Part of a small language model's weights: 8 layers, learned positions.
Each number is 200 + 20 x the weight over its row's rms, rounded and kept within 0 to 999. Layers, rows and columns count from 0. The size before them is the row's rms in percent of the matrix's.

# up: layer 4 MLP up, 1792x512, rms 0.0377, rows 923-935, columns 256-383
# down: layer 4 MLP down (transposed), 1792x512, rms 0.0377, rows 923-934, columns 256-383
up923,107,208,200,200,223,200,212,169,209,211,174,177,163,189,216,196,202,247,207,184,236,202,220,180,170,185,166,174,227,190,200,197,232,216,214,197,206,207,182,198,195,193,159,192,211,201,189,203,180,183,190,219,199,238,201,194,194,201,182,186,225,182,195,184,184,175,203,222,184,215,190,192,186,155,190,152,196,210,212,172,219,203,168,169,180,242,178,229,216,163,189,206,179,216,214,201,183,218,215,198,198,220,186,204,220,221,228,184,222,166,222,182,197,194,163,201,206,182,197,196,189,128,243,178,207,193,193,219,177
down923,107,173,241,186,199,199,206,216,179,203,210,188,173,227,181,162,193,258,237,194,218,198,238,190,220,203,137,196,233,168,213,198,235,135,223,201,209,181,188,160,171,208,207,204,243,164,220,201,227,235,182,184,203,210,194,197,174,175,244,198,181,202,217,201,197,197,230,210,203,230,206,196,192,186,191,181,223,193,237,198,191,167,184,212,212,223,195,199,185,186,196,227,226,221,204,213,184,200,165,178,202,198,180,238,179,184,207,210,218,186,214,235,186,208,201,180,214,168,220,190,201,189,196,206,199,189,179,193,220
up924,103,207,204,225,173,181,178,188,185,246,182,242,198,197,189,165,188,202,216,216,234,170,195,236,229,235,186,183,210,229,206,218,219,216,177,177,185,188,200,198,220,228,186,212,202,218,181,176,174,157,178,223,215,187,190,185,181,193,175,199,190,185,174,154,191,211,170,199,215,173,203,182,182,198,209,193,190,169,196,205,205,212,181,225,195,180,194,198,180,180,227,205,201,180,185,211,217,160,193,201,202,193,142,209,206,214,174,201,207,176,196,203,240,230,185,195,203,213,177,243,209,210,189,210,196,161,223,213,253
down924,106,216,208,208,228,206,186,190,223,203,191,218,225,195,206,213,214,204,199,155,200,184,184,168,200,224,233,194,214,180,203,210,226,234,223,181,214,181,211,222,202,233,222,176,159,202,185,209,201,189,149,212,173,207,181,228,184,184,207,180,171,204,214,197,208,227,209,222,230,203,214,193,175,203,213,212,227,194,197,216,231,189,204,218,212,176,220,195,210,196,195,192,200,202,183,230,192,181,179,220,209,196,207,172,172,197,179,172,191,195,201,207,215,186,215,149,205,197,179,208,211,154,203,228,183,184,230,187,214
up925,091,169,213,213,215,190,237,211,192,206,193,220,198,142,201,189,238,189,197,220,206,217,207,206,197,174,182,200,195,223,171,221,177,210,182,209,207,202,195,201,220,211,217,198,164,237,242,202,216,191,199,180,236,200,176,242,170,204,200,170,205,216,201,212,233,221,204,178,181,213,203,223,186,207,183,196,199,192,178,209,225,223,209,164,185,175,220,178,183,213,179,165,221,181,213,196,186,221,191,180,197,218,185,176,217,181,178,181,190,227,188,183,203,220,148,179,194,195,218,190,190,185,214,177,235,192,238,206,212
down925,090,245,178,185,228,184,202,195,221,197,222,217,188,197,234,189,194,165,164,190,196,244,185,181,241,201,202,198,196,232,203,233,198,175,217,198,201,196,168,195,172,148,212,193,203,190,192,189,146,223,195,185,169,222,188,168,221,215,237,210,206,189,190,216,217,231,241,200,239,208,220,194,209,179,198,202,197,220,240,196,181,213,230,252,224,234,218,186,197,247,199,219,191,234,181,177,196,201,224,218,221,183,185,199,165,191,200,204,189,203,181,226,198,208,179,198,217,229,205,180,186,168,203,222,218,203,197,185,182
up926,093,184,200,183,164,218,201,201,176,193,197,217,169,193,212,190,199,205,206,201,192,221,191,218,196,169,196,197,252,231,193,159,225,200,192,185,225,208,200,204,211,252,205,193,187,185,184,186,221,220,228,213,193,200,200,190,225,248,196,182,248,198,184,181,156,197,193,200,216,215,209,229,190,191,176,177,217,208,187,209,184,228,225,186,198,205,240,191,229,226,176,212,146,198,200,205,211,216,197,169,162,221,215,203,213,215,220,212,200,205,190,221,191,204,245,201,193,204,192,189,212,215,211,240,216,227,203,221,192
down926,096,194,175,184,197,215,218,162,207,169,206,186,199,201,187,185,200,207,172,176,191,216,195,221,218,181,202,193,218,209,231,174,188,203,213,219,232,199,208,181,142,142,182,205,184,197,225,210,175,180,173,222,163,180,176,224,193,184,195,186,197,213,192,238,226,193,169,170,206,234,208,205,228,177,209,259,243,223,217,209,218,203,189,210,202,188,191,220,146,183,215,214,196,195,189,182,223,211,206,176,184,202,190,187,204,198,204,181,214,211,177,205,195,189,164,221,197,215,191,179,232,205,236,168,172,246,208,177,197
up927,090,200,176,209,232,174,159,195,190,200,219,188,242,214,244,205,233,174,172,201,177,188,212,199,190,173,201,212,148,196,213,212,164,204,200,221,209,225,202,217,180,226,189,195,223,181,215,231,206,204,195,184,223,141,223,218,179,204,210,237,252,208,221,203,221,217,196,184,199,207,197,201,206,172,208,194,209,198,196,204,212,196,218,226,167,179,199,171,184,176,189,220,191,195,169,183,192,181,183,209,209,245,197,181,184,191,214,202,195,213,204,189,177,203,176,224,128,206,193,219,180,210,245,194,204,179,234,194,210
down927,090,235,190,213,173,215,219,226,211,205,168,243,221,196,208,214,191,200,218,222,191,210,179,182,193,200,221,183,260,220,179,229,207,164,176,185,186,159,202,219,257,225,170,166,197,192,183,172,227,231,226,207,158,177,215,213,191,211,180,177,190,148,176,207,202,176,190,179,205,154,235,213,171,220,195,194,189,192,215,190,178,192,227,207,228,200,205,183,230,192,209,198,223,192,223,177,202,212,197,227,202,201,225,191,214,196,184,196,187,197,206,203,201,182,188,167,210,181,225,229,232,187,211,197,191,237,178,243,162
up928,097,199,189,196,208,199,228,201,165,184,185,188,193,174,210,188,211,211,234,169,194,219,179,205,198,237,203,238,239,200,200,191,205,175,193,225,168,217,173,189,201,220,235,181,206,196,205,177,195,230,196,201,192,210,236,233,198,204,197,198,204,213,179,210,215,169,188,223,216,170,228,214,172,202,205,182,202,198,182,180,198,180,212,218,171,237,201,179,168,208,213,206,197,178,204,189,242,208,192,157,184,159,201,187,208,177,239,236,207,212,182,188,193,193,180,197,195,204,220,172,164,211,185,213,221,226,196,242,171
down928,092,199,176,177,238,229,198,193,165,202,195,203,199,226,237,217,198,182,205,184,200,191,198,202,200,235,164,235,195,207,199,175,187,204,209,218,207,209,199,189,193,181,198,186,193,209,201,182,220,188,186,203,248,222,163,198,169,212,198,167,214,204,196,224,226,224,175,195,163,207,189,207,215,214,215,213,202,235,198,193,211,151,189,208,154,208,172,194,209,196,180,203,173,221,177,226,209,197,205,224,171,186,190,229,177,199,187,206,218,168,204,205,232,214,207,212,212,189,207,178,206,184,175,186,216,197,209,174,218
up929,090,201,189,213,193,174,203,202,174,197,179,212,189,213,189,162,212,220,210,206,215,202,177,189,219,199,193,201,208,230,227,203,216,217,189,197,176,184,142,181,201,174,215,206,199,217,184,204,207,180,213,216,221,191,182,207,244,188,153,215,219,195,224,211,209,212,172,221,189,210,193,217,196,195,184,183,170,192,197,186,165,196,198,174,186,202,184,234,203,233,200,209,223,200,198,198,212,216,170,204,236,198,229,165,188,178,218,196,197,171,183,195,204,182,237,204,163,198,220,204,184,231,237,196,187,191,209,193,210
down929,093,221,177,193,200,155,181,220,242,193,184,194,223,210,183,171,161,219,167,215,203,208,220,195,190,211,184,204,174,178,219,190,201,193,203,190,223,209,217,240,195,170,212,184,185,180,193,174,209,199,222,190,204,204,191,206,211,223,198,225,195,184,233,170,201,192,227,191,199,211,210,203,203,187,204,174,225,206,191,216,193,216,248,189,193,212,186,175,245,177,163,180,187,180,177,211,196,216,205,198,217,178,208,178,180,194,202,192,166,197,223,209,197,203,186,197,209,187,231,170,200,174,200,200,211,175,184,188,222
up930,099,207,216,211,128,187,260,179,184,253,211,201,185,243,212,188,191,197,188,205,201,182,181,183,220,209,165,157,212,194,193,231,200,242,216,189,210,185,210,176,207,180,210,189,183,195,191,199,215,200,202,201,205,213,227,194,175,203,159,216,212,184,241,199,199,222,219,190,210,194,207,175,218,185,214,212,201,195,214,200,182,217,194,186,199,190,196,151,218,211,209,198,210,175,236,190,214,187,220,180,220,171,197,168,196,201,220,196,210,193,181,185,193,226,191,226,205,213,190,208,183,180,214,199,204,164,239,197,205
down930,094,182,208,235,188,202,215,198,215,259,170,192,167,185,196,186,213,190,207,186,222,203,181,203,180,178,166,249,165,258,176,202,186,205,197,156,185,208,176,197,212,200,208,195,213,187,217,198,197,189,189,194,193,190,197,196,177,244,191,226,197,222,235,191,199,185,200,193,190,204,193,219,202,217,222,209,152,211,222,209,200,197,190,234,196,197,249,208,226,213,173,185,228,214,190,226,189,194,175,217,196,202,196,230,219,198,194,230,213,199,169,170,184,211,211,234,182,180,204,179,175,180,196,227,160,210,181,197,184
up931,095,225,210,169,188,194,175,229,195,188,201,201,214,187,173,205,202,207,163,213,171,197,211,201,194,208,221,213,185,204,215,192,235,192,177,185,211,198,216,212,215,193,206,203,176,186,228,215,190,241,191,226,195,189,222,188,185,225,150,192,167,183,175,219,185,230,179,197,186,176,160,202,209,205,184,230,186,175,187,223,187,198,186,219,166,175,201,207,189,203,223,203,188,194,190,160,192,183,162,183,195,225,203,180,191,192,214,229,144,194,221,202,204,166,213,169,209,181,190,209,182,220,233,162,180,198,196,221,198
down931,095,192,225,229,211,182,200,232,199,168,195,190,197,207,208,224,185,174,200,175,197,231,215,206,198,221,198,216,211,182,162,230,182,192,188,191,198,194,189,186,178,177,182,216,193,213,188,176,233,216,221,217,143,225,197,207,218,167,198,226,218,195,194,160,201,221,218,206,216,197,210,183,202,157,205,186,220,190,153,225,193,206,177,218,193,190,229,178,190,217,176,232,230,226,187,175,213,198,194,204,150,199,191,186,182,176,199,219,232,198,190,167,227,200,220,169,234,187,169,186,224,230,185,199,178,204,218,215,232
up932,090,176,198,173,184,236,198,216,240,192,213,183,202,188,219,207,152,191,213,198,194,174,193,212,202,195,253,191,172,220,213,191,193,215,195,204,193,201,179,195,193,202,186,207,206,206,187,188,183,198,158,201,207,207,205,229,209,213,212,210,198,202,208,184,217,231,230,183,210,210,197,217,201,207,217,184,187,219,194,196,235,240,180,189,216,186,206,194,206,174,208,210,179,202,163,189,179,182,196,204,201,183,206,137,181,212,213,172,193,207,209,196,216,191,223,186,212,224,219,161,202,219,200,204,224,207,199,146,187
down932,088,204,197,227,227,161,212,225,202,192,190,192,216,201,188,211,207,193,207,203,213,210,197,183,210,202,165,196,214,203,246,201,199,177,196,191,186,200,230,209,223,211,220,201,187,216,203,231,185,217,260,195,227,212,230,170,192,201,218,192,216,234,197,220,212,168,161,207,187,210,157,229,175,204,211,213,203,181,182,174,186,164,190,190,183,199,199,203,251,225,189,219,221,186,191,186,211,227,189,201,174,187,196,226,188,188,184,194,185,217,187,179,220,177,196,200,191,165,200,206,204,200,210,165,216,204,195,212,228
up933,107,184,187,212,220,196,202,166,191,224,231,207,228,186,231,202,206,195,188,191,184,182,154,220,190,192,191,197,174,204,223,202,169,188,209,186,186,187,167,208,207,170,161,183,170,199,206,223,214,214,230,189,171,157,215,203,225,199,203,216,176,208,190,215,204,207,158,219,199,165,203,211,188,195,164,206,223,192,237,212,194,206,182,226,202,197,195,193,197,176,202,213,190,203,188,197,192,217,165,191,194,209,184,183,187,204,171,196,197,196,196,201,200,186,239,201,206,187,225,226,197,165,197,181,186,194,237,207,201
down933,122,188,194,170,175,164,180,193,209,215,226,202,219,185,191,179,216,220,186,198,221,211,188,219,201,189,214,209,170,233,204,220,217,189,218,224,224,196,176,215,184,187,224,238,186,238,202,183,221,220,213,204,197,164,175,191,224,210,212,182,197,203,194,219,173,185,171,223,154,200,207,187,208,198,170,211,215,215,232,215,230,221,196,209,224,186,209,160,203,201,168,254,194,252,187,183,210,221,181,191,164,249,234,191,217,203,184,215,206,200,215,180,182,183,220,169,176,174,199,235,189,206,193,173,214,181,247,166,175
up934,085,190,169,200,210,196,200,151,176,172,213,199,217,210,218,210,186,204,186,220,217,204,190,178,207,177,196,224,204,203,201,187,195,196,218,194,207,200,214,173,200,199,189,215,210,190,213,223,173,184,194,219,214,222,183,223,234,205,187,205,192,164,230,225,175,220,238,194,192,189,194,209,225,181,196,202,202,179,206,191,231,252,208,228,219,190,208,220,222,186,193,184,199,192,224,181,204,204,229,173,195,180,190,162,203,260,183,213,187,215,189,227,166,209,187,216,202,166,174,219,204,183,230,203,175,210,198,162,177
down934,095,211,218,166,205,191,214,216,189,237,195,187,220,213,235,169,195,176,220,222,251,203,181,212,244,200,189,169,177,193,194,225,180,218,162,235,198,176,198,224,170,195,224,212,196,199,203,210,171,191,174,225,200,210,208,230,205,216,184,179,235,212,221,229,215,196,236,212,196,195,164,176,221,165,170,193,175,227,200,210,187,199,188,203,207,201,185,188,186,210,215,187,192,215,240,222,172,218,172,213,216,212,192,191,202,186,207,158,187,180,234,217,196,209,161,201,210,204,176,197,210,178,209,228,228,210,174,206,190
up935,115,215,221,190,192,195,201,195,163,204,199,151,228,221,203,197,215,197,190,192,200,236,223,190,168,198,193,222,167,198,227,171,205,205,222,178,164,205,235,163,248,224,206,216,190,233,227,163,212,200,167,198,182,184,207,208,176,187,220,196,226,236,176,231,188,219,173,218,183,197,207,222,184,202,153,198,186,172,200,222,193,215,179,233,195,211,234,196,212,140,204,194,171,180,200,209,197,184,184,188,224,197,183,204,173,182,177,193,209,187,203,234,187,173,192,212,164,202,178,200,168,197,226,204,220,190,222,194,214